Part of a small language model's weights: 13 layers, biases.
Each number is 200 + 30 x the weight over its row's rms, rounded and kept within 0 to 999. Layers, rows and columns count from 0. The size before them is the row's rms in percent of the matrix's.

# up: layer 10 MLP up, 1280x320, rms 0.109, rows 954-962, columns 0-79
# down: layer 10 MLP down (transposed), 1280x320, rms 0.111, rows 954-961, columns 0-79
up954,095,216,178,209,212,140,195,249,195,168,203,203,165,193,141,268,143,242,166,218,173,160,145,184,222,201,208,234,206,221,176,248,233,214,191,189,213,207,207,194,199,220,192,190,115,151,219,195,238,181,268,203,224,187,181,154,202,235,238,185,182,190,225,210,208,258,132,218,236,191,182,239,210,185,176,224,176,244,172,198,146
down954,097,252,191,191,160,231,190,160,222,174,222,198,174,223,208,220,161,182,198,185,214,206,214,196,194,195,198,194,206,199,202,155,214,228,159,129,189,185,239,166,184,152,216,142,220,223,161,203,191,188,172,182,193,193,202,165,195,214,213,193,223,173,209,178,182,170,160,145,177,204,148,218,188,212,211,167,165,232,205,164,215
up955,103,177,167,213,188,204,173,204,213,221,179,212,196,215,176,223,185,230,199,227,211,170,173,156,220,181,236,205,227,185,220,178,167,210,216,231,175,232,252,235,256,226,143,213,194,200,233,178,168,211,233,215,211,190,233,214,219,287,239,211,194,183,207,223,127,182,250,194,240,201,170,177,147,232,177,236,231,254,222,219,134
down955,100,253,203,179,174,191,225,215,183,184,276,236,200,159,215,214,191,168,199,204,197,214,228,236,185,213,166,232,200,248,255,166,201,224,204,219,193,130,214,151,198,193,177,202,233,158,211,260,237,171,153,223,208,221,224,236,189,202,191,237,208,146,203,208,121,243,181,193,222,230,214,217,212,166,180,202,215,205,229,165,178
up956,107,205,182,166,195,205,212,229,182,177,203,178,213,224,195,161,154,219,160,207,178,146,238,189,167,184,186,191,229,184,266,188,199,230,212,215,166,220,218,199,181,220,206,139,189,204,213,177,179,214,165,209,235,243,233,220,242,206,200,198,260,187,208,233,192,181,224,302,213,211,171,207,201,226,232,243,238,186,157,217,187
down956,101,191,193,203,215,200,163,194,189,194,252,238,134,184,205,231,206,150,178,215,168,186,180,168,185,199,152,170,179,267,222,234,233,175,214,218,214,232,197,205,254,245,185,223,199,191,166,157,249,200,192,257,213,220,182,228,213,217,186,184,174,213,216,263,217,210,200,180,185,167,216,222,172,173,165,234,200,228,149,121,208
up957,092,206,248,161,191,216,204,163,189,180,205,240,176,261,192,149,174,240,209,207,270,188,191,207,219,148,207,212,167,199,249,163,203,229,154,262,222,150,189,212,181,220,196,181,236,209,196,209,180,202,220,227,211,197,195,197,168,237,229,203,177,227,177,147,187,201,202,226,180,191,213,202,212,143,227,218,195,96,223,194,207
down957,092,202,129,194,185,182,186,147,200,216,177,206,182,217,173,202,186,190,207,139,145,223,223,193,165,198,184,166,236,181,234,231,163,229,264,188,200,230,218,199,201,160,190,209,222,241,174,178,219,221,172,167,172,223,167,206,280,185,241,217,219,194,162,247,190,209,143,205,223,155,204,239,153,218,213,234,172,211,229,185,188
up958,104,145,198,181,220,177,268,222,164,168,223,174,151,215,204,208,163,174,187,201,168,190,184,234,174,217,283,205,251,227,219,222,202,237,225,188,201,190,165,164,194,181,184,132,196,184,210,192,266,231,233,186,149,226,206,169,208,183,211,164,225,233,249,219,205,220,184,205,238,230,126,240,203,171,175,162,156,269,239,197,242
down958,109,253,232,142,229,188,303,141,211,189,193,167,239,196,219,191,211,189,220,190,187,219,152,278,237,201,204,245,206,220,199,238,174,197,170,200,153,224,153,217,202,218,209,169,250,171,229,150,205,202,197,216,172,181,147,172,174,211,238,218,188,190,205,213,187,197,228,159,197,198,167,149,207,187,215,254,175,173,214,203,221
up959,095,181,213,187,161,259,245,181,172,205,188,194,151,139,165,208,210,215,190,196,224,228,210,195,177,199,207,254,172,198,138,206,152,213,195,182,211,244,204,135,251,196,142,235,185,209,157,243,165,175,199,196,210,186,203,200,177,165,176,216,202,184,203,212,173,209,234,184,157,170,200,140,160,221,170,166,166,242,195,189,214
down959,086,167,188,194,215,183,201,239,181,260,175,226,164,239,200,207,205,180,173,255,194,190,179,197,275,237,205,186,167,154,188,150,226,140,208,153,228,202,228,167,196,216,185,195,201,223,190,229,210,180,163,222,170,202,190,177,194,181,204,188,236,162,207,235,164,217,181,222,199,216,178,104,180,177,199,221,233,189,200,182,199
up960,096,235,166,209,230,180,153,212,209,174,182,203,165,208,203,188,210,214,203,210,170,140,175,179,198,225,222,227,191,243,140,188,224,209,215,225,207,225,208,196,132,193,140,171,210,249,203,146,210,173,208,184,174,165,162,230,210,207,165,232,172,206,237,192,229,241,208,235,228,182,203,212,120,192,207,231,203,244,228,186,284
down960,096,222,220,146,168,235,195,163,203,161,183,226,230,209,199,225,202,191,149,200,188,192,190,194,126,176,147,220,225,183,246,186,223,201,155,177,197,181,282,189,185,220,220,165,175,149,235,192,196,181,189,217,169,171,211,177,147,240,142,236,221,203,224,244,234,152,213,185,206,182,226,194,241,200,229,208,189,189,190,269,229
up961,094,233,258,228,199,196,173,161,177,205,182,215,196,162,182,199,177,184,218,163,183,170,249,165,244,139,220,185,267,250,210,102,175,142,251,194,204,251,244,206,226,147,231,194,184,230,192,211,219,213,157,209,136,206,179,205,192,181,186,174,140,248,154,254,198,249,193,163,188,219,234,209,191,207,178,207,137,213,213,143,182
down961,091,198,225,177,191,222,232,215,212,224,210,108,193,254,202,210,234,197,231,218,213,237,190,195,178,195,171,241,182,221,166,93,202,223,200,179,216,179,130,176,201,210,173,240,212,190,203,176,196,240,217,215,195,186,201,231,208,208,244,257,215,187,238,158,204,221,178,207,180,193,162,183,220,202,183,216,260,229,214,238,239
up962,092,196,145,203,211,213,201,207,162,196,186,224,211,145,230,236,183,247,188,204,202,171,171,222,176,196,212,210,161,227,173,153,233,216,177,181,174,187,187,217,263,210,210,188,187,195,204,173,192,201,182,191,167,163,146,245,216,196,211,213,173,186,221,230,174,229,180,148,221,174,269,204,210,232,225,193,213,209,179,203,163